{"norm_eps": 1e-05, "bias": "none", "schedule": "wsd", "decay_fraction": 1.0, "final_lr_fraction": 0.0, "doc_mask": true}
Each number is 200 + 20 x the weight over its row's rms, rounded and kept within 0 to 999. Layers, rows and columns count from 0. The size before them is the row's rms in percent of the matrix's.

# o: layer 12 attention output (transposed), 64x64, rms 0.147, rows 22-31, columns 0-63
# v: layer 12 attention value, 64x64, rms 0.151, rows 23-31, columns 0-63
# q: layer 12 attention query, 64x64, rms 0.157, rows 32-46, columns 0-63
# k: layer 12 attention key, 64x64, rms 0.158, rows 32-46, columns 0-63
o22,083,208,215,168,200,187,211,193,236,169,227,175,198,237,187,199,226,190,216,219,175,210,229,199,203,255,156,187,221,182,208,212,216,207,194,162,207,221,210,187,211,220,178,181,199,200,224,207,193,203,195,213,206,217,220,189,236,204,183,234,215,207,224,184,214
v23,092,189,194,207,215,220,193,185,193,223,166,191,212,221,223,213,205,215,205,169,175,185,172,188,161,191,232,215,177,185,193,189,185,195,240,199,233,184,251,212,232,225,182,191,205,197,189,226,182,223,188,216,199,152,207,203,199,213,222,202,203,214,204,166,205
o23,079,189,202,218,219,189,167,193,175,198,227,172,196,207,202,200,208,203,191,185,205,219,192,189,208,169,200,202,203,240,170,187,206,196,187,215,166,228,157,181,237,176,199,198,203,190,209,159,198,242,192,166,199,201,176,185,217,242,170,215,202,178,228,202,188
v24,096,234,210,176,195,203,175,192,206,167,195,205,216,191,192,226,185,163,238,235,148,194,207,217,235,193,207,202,176,231,205,230,211,237,209,190,204,211,178,207,222,198,199,206,196,196,195,188,192,219,208,173,201,233,177,191,237,193,215,187,203,217,226,228,213
o24,085,206,213,187,196,188,198,216,189,219,181,253,264,189,201,194,169,199,214,160,203,214,223,206,204,193,209,196,187,185,219,177,171,184,186,181,191,204,186,186,201,192,207,189,190,203,182,206,191,194,238,213,237,214,247,191,215,168,230,186,179,184,214,187,207
v25,105,194,204,145,242,181,194,172,152,158,207,186,211,184,221,175,220,210,184,218,188,182,189,195,172,182,206,191,173,197,214,184,173,214,218,223,187,181,201,193,217,198,198,216,173,207,206,160,203,198,198,240,198,204,216,180,213,196,193,195,179,191,219,177,216
o25,099,171,192,202,206,177,205,189,193,190,221,211,227,200,213,238,234,205,201,195,195,191,193,197,196,235,168,233,204,142,179,185,196,197,207,221,199,207,188,180,235,155,212,187,223,230,160,164,205,201,189,201,204,203,203,200,213,168,182,216,206,188,207,187,173
v26,102,206,171,190,191,171,220,176,242,189,205,189,195,223,208,197,220,229,164,215,163,198,186,192,222,179,216,184,170,193,211,206,170,216,209,186,204,202,190,190,177,227,173,211,208,198,233,181,189,194,198,170,186,232,229,173,211,197,187,202,179,222,236,160,206
o26,098,195,225,194,228,214,188,223,188,208,236,211,178,201,205,251,193,216,213,188,178,181,201,187,212,204,157,226,206,200,187,170,197,187,162,198,203,187,222,187,206,207,203,193,185,225,190,175,203,193,191,192,174,223,193,164,160,175,162,204,176,220,219,171,185
v27,104,161,201,242,198,208,193,206,167,226,188,184,174,209,188,208,184,218,213,200,197,195,189,177,216,205,200,174,161,226,175,191,187,195,232,192,204,174,178,199,192,213,192,203,178,214,202,231,206,208,174,243,174,191,211,239,155,217,211,187,168,210,198,178,210
o27,096,211,193,213,190,214,203,164,206,182,187,185,150,222,197,178,226,222,239,202,188,247,190,188,190,221,181,195,223,196,195,199,234,187,191,180,209,182,184,187,225,243,190,179,197,200,192,186,213,226,186,202,181,200,211,196,244,246,182,212,200,186,222,200,203
v28,107,213,195,183,178,175,194,184,210,200,173,207,211,149,198,220,200,213,165,190,251,168,190,233,181,200,193,215,192,179,199,204,187,195,171,169,204,227,193,170,184,194,215,146,213,193,212,234,211,207,208,186,197,221,194,248,198,205,206,210,202,202,184,197,199
o28,092,177,237,196,209,215,227,198,199,213,199,186,218,195,180,190,193,207,192,239,209,191,195,203,190,227,249,217,175,238,211,217,187,220,174,197,167,221,236,220,177,217,180,189,199,197,207,190,194,203,202,199,165,182,180,234,194,210,226,177,196,226,207,180,155
v29,084,170,213,207,202,225,220,205,203,232,208,174,164,167,198,194,191,203,194,202,199,209,184,181,202,234,204,177,193,202,200,168,196,169,225,197,207,207,180,255,203,225,195,182,233,186,171,205,211,186,188,190,187,206,220,166,145,213,216,213,185,204,199,231,215
o29,083,241,183,211,191,201,222,205,191,182,210,191,175,200,233,174,205,206,200,212,216,202,197,205,209,179,178,189,211,242,212,255,224,183,175,173,190,206,158,198,175,203,193,198,204,201,215,192,229,198,180,229,187,191,160,195,217,221,170,223,205,223,192,221,228
v30,099,217,165,215,193,183,198,247,185,182,195,192,178,199,182,204,194,194,223,195,163,205,219,215,179,199,175,189,228,224,218,164,192,243,180,179,192,180,203,176,221,191,180,201,193,214,180,190,198,217,220,162,220,245,216,220,188,181,228,182,188,217,188,216,196
o30,094,195,177,197,209,168,223,225,189,179,214,189,126,217,189,225,175,190,196,184,204,193,233,208,189,189,218,215,205,196,211,176,211,224,197,204,226,203,214,189,182,223,181,201,162,207,193,203,181,171,206,215,229,200,247,186,224,195,238,203,205,198,184,198,208
v31,102,184,162,180,196,235,172,217,176,207,204,210,201,238,207,235,189,158,230,222,167,206,197,222,171,207,226,213,203,163,218,214,215,219,185,201,195,225,168,246,203,226,184,179,217,203,209,184,211,189,216,203,181,175,213,205,209,194,205,177,198,202,207,194,184
o31,095,218,183,237,209,183,168,191,198,217,194,218,182,235,206,153,181,216,181,199,192,181,190,198,198,176,219,211,183,223,228,177,175,199,189,171,195,208,188,152,212,183,179,191,208,202,191,224,185,200,226,225,217,202,196,164,178,182,236,205,167,176,212,214,197
q32,032,213,180,186,203,216,195,192,187,193,199,228,197,185,211,231,162,170,178,210,203,192,222,197,196,178,197,231,174,210,200,210,195,217,199,212,188,243,252,210,209,194,227,161,224,172,186,202,227,226,193,248,197,214,192,181,215,213,216,212,170,217,209,196,173
k32,060,190,176,209,214,194,174,185,206,248,172,193,212,222,177,206,229,208,224,158,183,208,175,197,184,193,221,228,218,171,167,198,216,182,185,216,236,159,173,187,202,195,192,213,212,198,180,191,201,193,203,186,213,220,203,233,199,208,187,193,191,190,164,183,239
q33,043,219,196,200,190,202,206,172,171,230,196,187,194,222,230,214,223,183,230,222,228,218,205,191,205,229,221,205,187,213,204,204,179,180,199,205,198,176,181,242,171,200,234,178,207,193,197,227,213,185,143,186,182,217,244,216,192,198,216,218,188,217,210,224,185
k33,060,228,206,201,179,184,207,227,211,199,200,186,211,166,166,181,204,228,162,216,172,179,195,204,207,184,224,199,184,178,206,187,217,195,192,195,224,208,199,173,217,188,202,211,159,218,209,159,216,190,211,217,216,148,196,166,202,235,183,175,207,182,199,188,230
q34,114,190,206,199,220,202,222,176,209,209,219,264,207,193,199,198,184,188,225,184,212,213,226,212,200,215,211,231,193,226,216,220,165,192,185,219,180,201,212,193,184,214,205,182,243,178,182,218,198,217,192,203,205,209,231,221,220,184,224,257,194,232,204,219,189
k34,061,211,158,218,224,201,215,210,163,186,230,227,172,194,180,203,225,169,201,199,209,174,212,191,188,220,187,214,212,179,174,226,186,194,193,229,201,212,200,219,222,194,220,209,233,197,168,173,222,176,215,209,184,212,209,187,233,173,169,217,206,236,204,203,222
q35,099,174,192,186,174,209,208,197,211,180,229,142,219,202,201,198,190,210,171,196,185,216,188,225,180,199,199,168,215,177,188,190,235,189,227,183,207,172,187,212,203,179,182,225,172,220,208,195,206,194,209,194,204,187,153,184,177,207,211,152,221,180,177,175,195
k35,082,163,221,179,193,215,191,218,208,181,215,181,216,212,253,188,183,218,199,195,206,208,201,239,206,205,201,158,215,224,212,186,254,195,201,170,212,208,186,184,172,194,174,198,168,208,224,225,195,179,232,193,204,211,184,218,193,211,205,176,225,206,181,179,181
q36,091,219,209,188,219,225,169,195,190,203,177,230,185,209,187,192,210,188,192,206,193,177,153,200,216,234,198,218,174,203,184,189,173,174,210,218,237,180,228,202,199,209,219,215,195,182,198,205,189,229,180,183,169,203,209,236,186,187,178,203,176,233,220,233,241
k36,104,212,184,218,226,218,216,206,176,190,188,227,212,194,192,219,197,213,231,209,207,215,188,214,201,229,159,238,193,198,176,241,182,170,194,191,149,197,196,199,219,216,241,201,212,190,198,175,231,212,204,229,185,213,210,200,221,172,177,240,207,202,211,206,213
q37,101,170,231,185,177,199,193,222,226,249,244,175,194,203,225,194,188,200,208,207,222,175,189,187,185,198,189,200,179,158,213,204,226,206,209,172,226,206,217,203,186,179,169,220,220,175,219,216,214,189,222,198,209,203,186,216,183,220,223,188,210,219,167,174,177
k37,131,199,206,164,184,171,204,208,208,205,219,203,195,193,211,180,188,186,204,206,204,182,199,194,206,195,222,178,214,148,221,209,236,198,196,161,200,217,204,210,202,177,216,188,172,199,231,210,168,145,197,190,220,184,210,210,181,242,186,166,224,213,179,175,178
q38,100,185,189,178,197,197,185,238,200,215,193,213,188,190,172,183,151,189,170,211,183,218,208,182,183,199,221,193,182,204,247,192,209,200,236,174,192,222,224,213,188,196,205,197,170,227,223,207,190,165,212,173,230,186,225,230,205,228,232,179,216,204,187,197,192
k38,104,233,202,160,171,192,171,202,188,178,172,186,185,199,190,185,204,210,203,216,179,194,206,194,198,199,218,200,207,160,233,209,232,213,226,210,226,206,200,247,232,222,195,185,152,233,247,205,184,204,198,209,182,210,191,206,207,211,199,175,208,208,187,195,177
q39,107,192,175,244,172,190,228,192,228,186,199,205,236,205,175,211,175,194,205,251,222,219,200,202,218,217,233,208,187,210,168,234,195,197,188,181,181,197,193,179,213,230,148,196,231,204,201,173,215,203,181,213,204,203,182,192,195,196,166,203,185,199,195,199,217
k39,111,196,203,224,166,180,214,214,189,178,165,196,210,169,190,185,202,172,218,199,213,189,222,196,189,241,213,197,178,224,164,226,203,199,178,164,186,245,198,192,219,224,193,173,227,215,192,183,228,197,158,189,211,186,200,211,211,208,177,174,200,187,167,199,197
q40,025,204,194,220,202,164,222,256,187,200,224,219,182,159,187,181,188,193,180,221,212,197,220,219,165,176,183,204,224,178,218,188,175,231,218,181,207,224,171,193,180,207,164,205,222,213,192,189,192,192,207,207,215,227,179,223,217,193,193,218,213,217,185,185,228
k40,087,165,163,223,232,207,195,172,205,234,195,209,192,185,184,192,191,194,166,203,191,200,186,222,220,202,232,204,194,189,189,200,215,192,208,210,259,172,201,195,201,184,231,195,205,198,198,219,211,143,232,202,164,198,211,174,194,196,194,230,180,184,205,208,220
q41,060,210,168,200,196,223,204,175,222,187,231,237,185,167,201,205,169,186,213,180,227,201,235,212,215,183,179,226,192,211,217,230,193,206,193,208,182,216,197,191,187,206,200,163,235,194,192,214,196,180,187,225,196,227,216,215,254,203,181,235,192,223,218,182,198
k41,067,189,167,222,226,214,222,233,205,220,236,231,191,178,185,213,197,209,175,213,211,189,219,228,188,219,196,198,201,206,161,210,196,208,181,222,204,198,200,175,207,195,206,221,231,198,180,204,223,176,222,215,190,211,238,152,210,160,196,185,181,227,182,183,220
q42,069,177,171,191,194,224,185,176,215,180,234,216,184,199,231,188,191,210,210,163,198,202,239,194,213,194,191,184,225,190,212,201,239,234,175,225,213,213,191,196,184,196,185,220,242,188,226,188,161,188,201,194,204,196,182,222,236,206,178,215,218,220,186,166,202
k42,037,225,212,219,191,193,178,183,202,209,181,211,224,197,182,194,219,167,239,204,203,203,183,199,209,206,205,221,224,192,179,213,180,201,171,198,189,212,212,238,221,210,212,140,197,167,166,208,163,181,172,192,222,227,210,185,199,188,189,203,225,206,227,237,185
q43,092,187,197,198,216,221,219,246,212,193,173,159,226,198,178,200,194,208,208,216,201,230,175,224,208,245,199,205,177,201,182,191,155,202,209,230,183,177,191,201,189,204,205,215,207,202,172,188,235,219,204,194,184,183,218,191,153,179,189,202,190,171,198,180,232
k43,067,172,196,194,228,178,226,178,200,215,238,216,178,183,195,215,179,189,186,190,204,205,226,176,183,246,221,213,171,174,197,204,184,205,209,220,188,166,179,203,210,181,182,218,240,207,173,200,233,225,204,178,192,203,199,206,229,160,218,218,194,216,169,206,195
q44,114,220,197,197,195,182,175,196,187,220,202,233,213,207,198,197,179,167,182,219,222,180,209,170,220,198,243,217,198,193,211,190,160,216,197,222,187,231,223,219,206,208,209,193,246,195,183,226,160,185,176,191,216,192,239,201,202,186,245,217,188,218,193,194,185
k44,103,182,217,187,214,207,175,187,173,212,203,231,190,194,194,201,199,165,200,204,225,187,196,183,209,203,221,230,185,193,190,204,159,183,193,231,208,187,226,236,216,195,211,214,255,167,176,228,193,201,181,191,188,170,220,215,220,154,212,204,193,225,178,216,215
q45,080,206,186,182,198,196,197,198,203,184,193,159,170,210,187,201,198,229,168,227,204,195,160,206,184,201,195,160,179,224,184,231,175,208,197,221,226,149,199,204,183,184,208,249,186,225,195,188,222,211,221,223,172,194,186,180,201,202,210,186,189,175,171,190,193
k45,081,195,182,198,220,203,204,218,215,234,194,214,175,195,176,239,217,193,197,226,229,212,198,209,194,160,184,197,210,208,196,237,214,166,199,225,218,200,236,202,168,170,211,220,194,170,214,219,208,188,198,217,209,223,189,217,181,239,196,178,197,228,227,227,230
q46,090,193,202,201,171,207,220,232,172,196,240,240,210,217,195,191,169,181,197,189,202,198,195,243,208,195,194,213,183,219,196,194,203,206,192,211,186,215,201,203,233,219,157,214,218,203,188,196,216,205,172,178,222,186,190,168,215,169,218,215,254,235,208,180,206
k46,105,201,203,219,220,179,200,211,210,182,221,229,203,170,209,164,161,206,203,195,198,175,222,202,166,240,205,216,172,200,160,184,216,218,171,186,189,226,204,224,187,220,164,204,191,208,206,234,221,187,201,201,230,206,219,192,205,170,197,211,213,222,170,169,187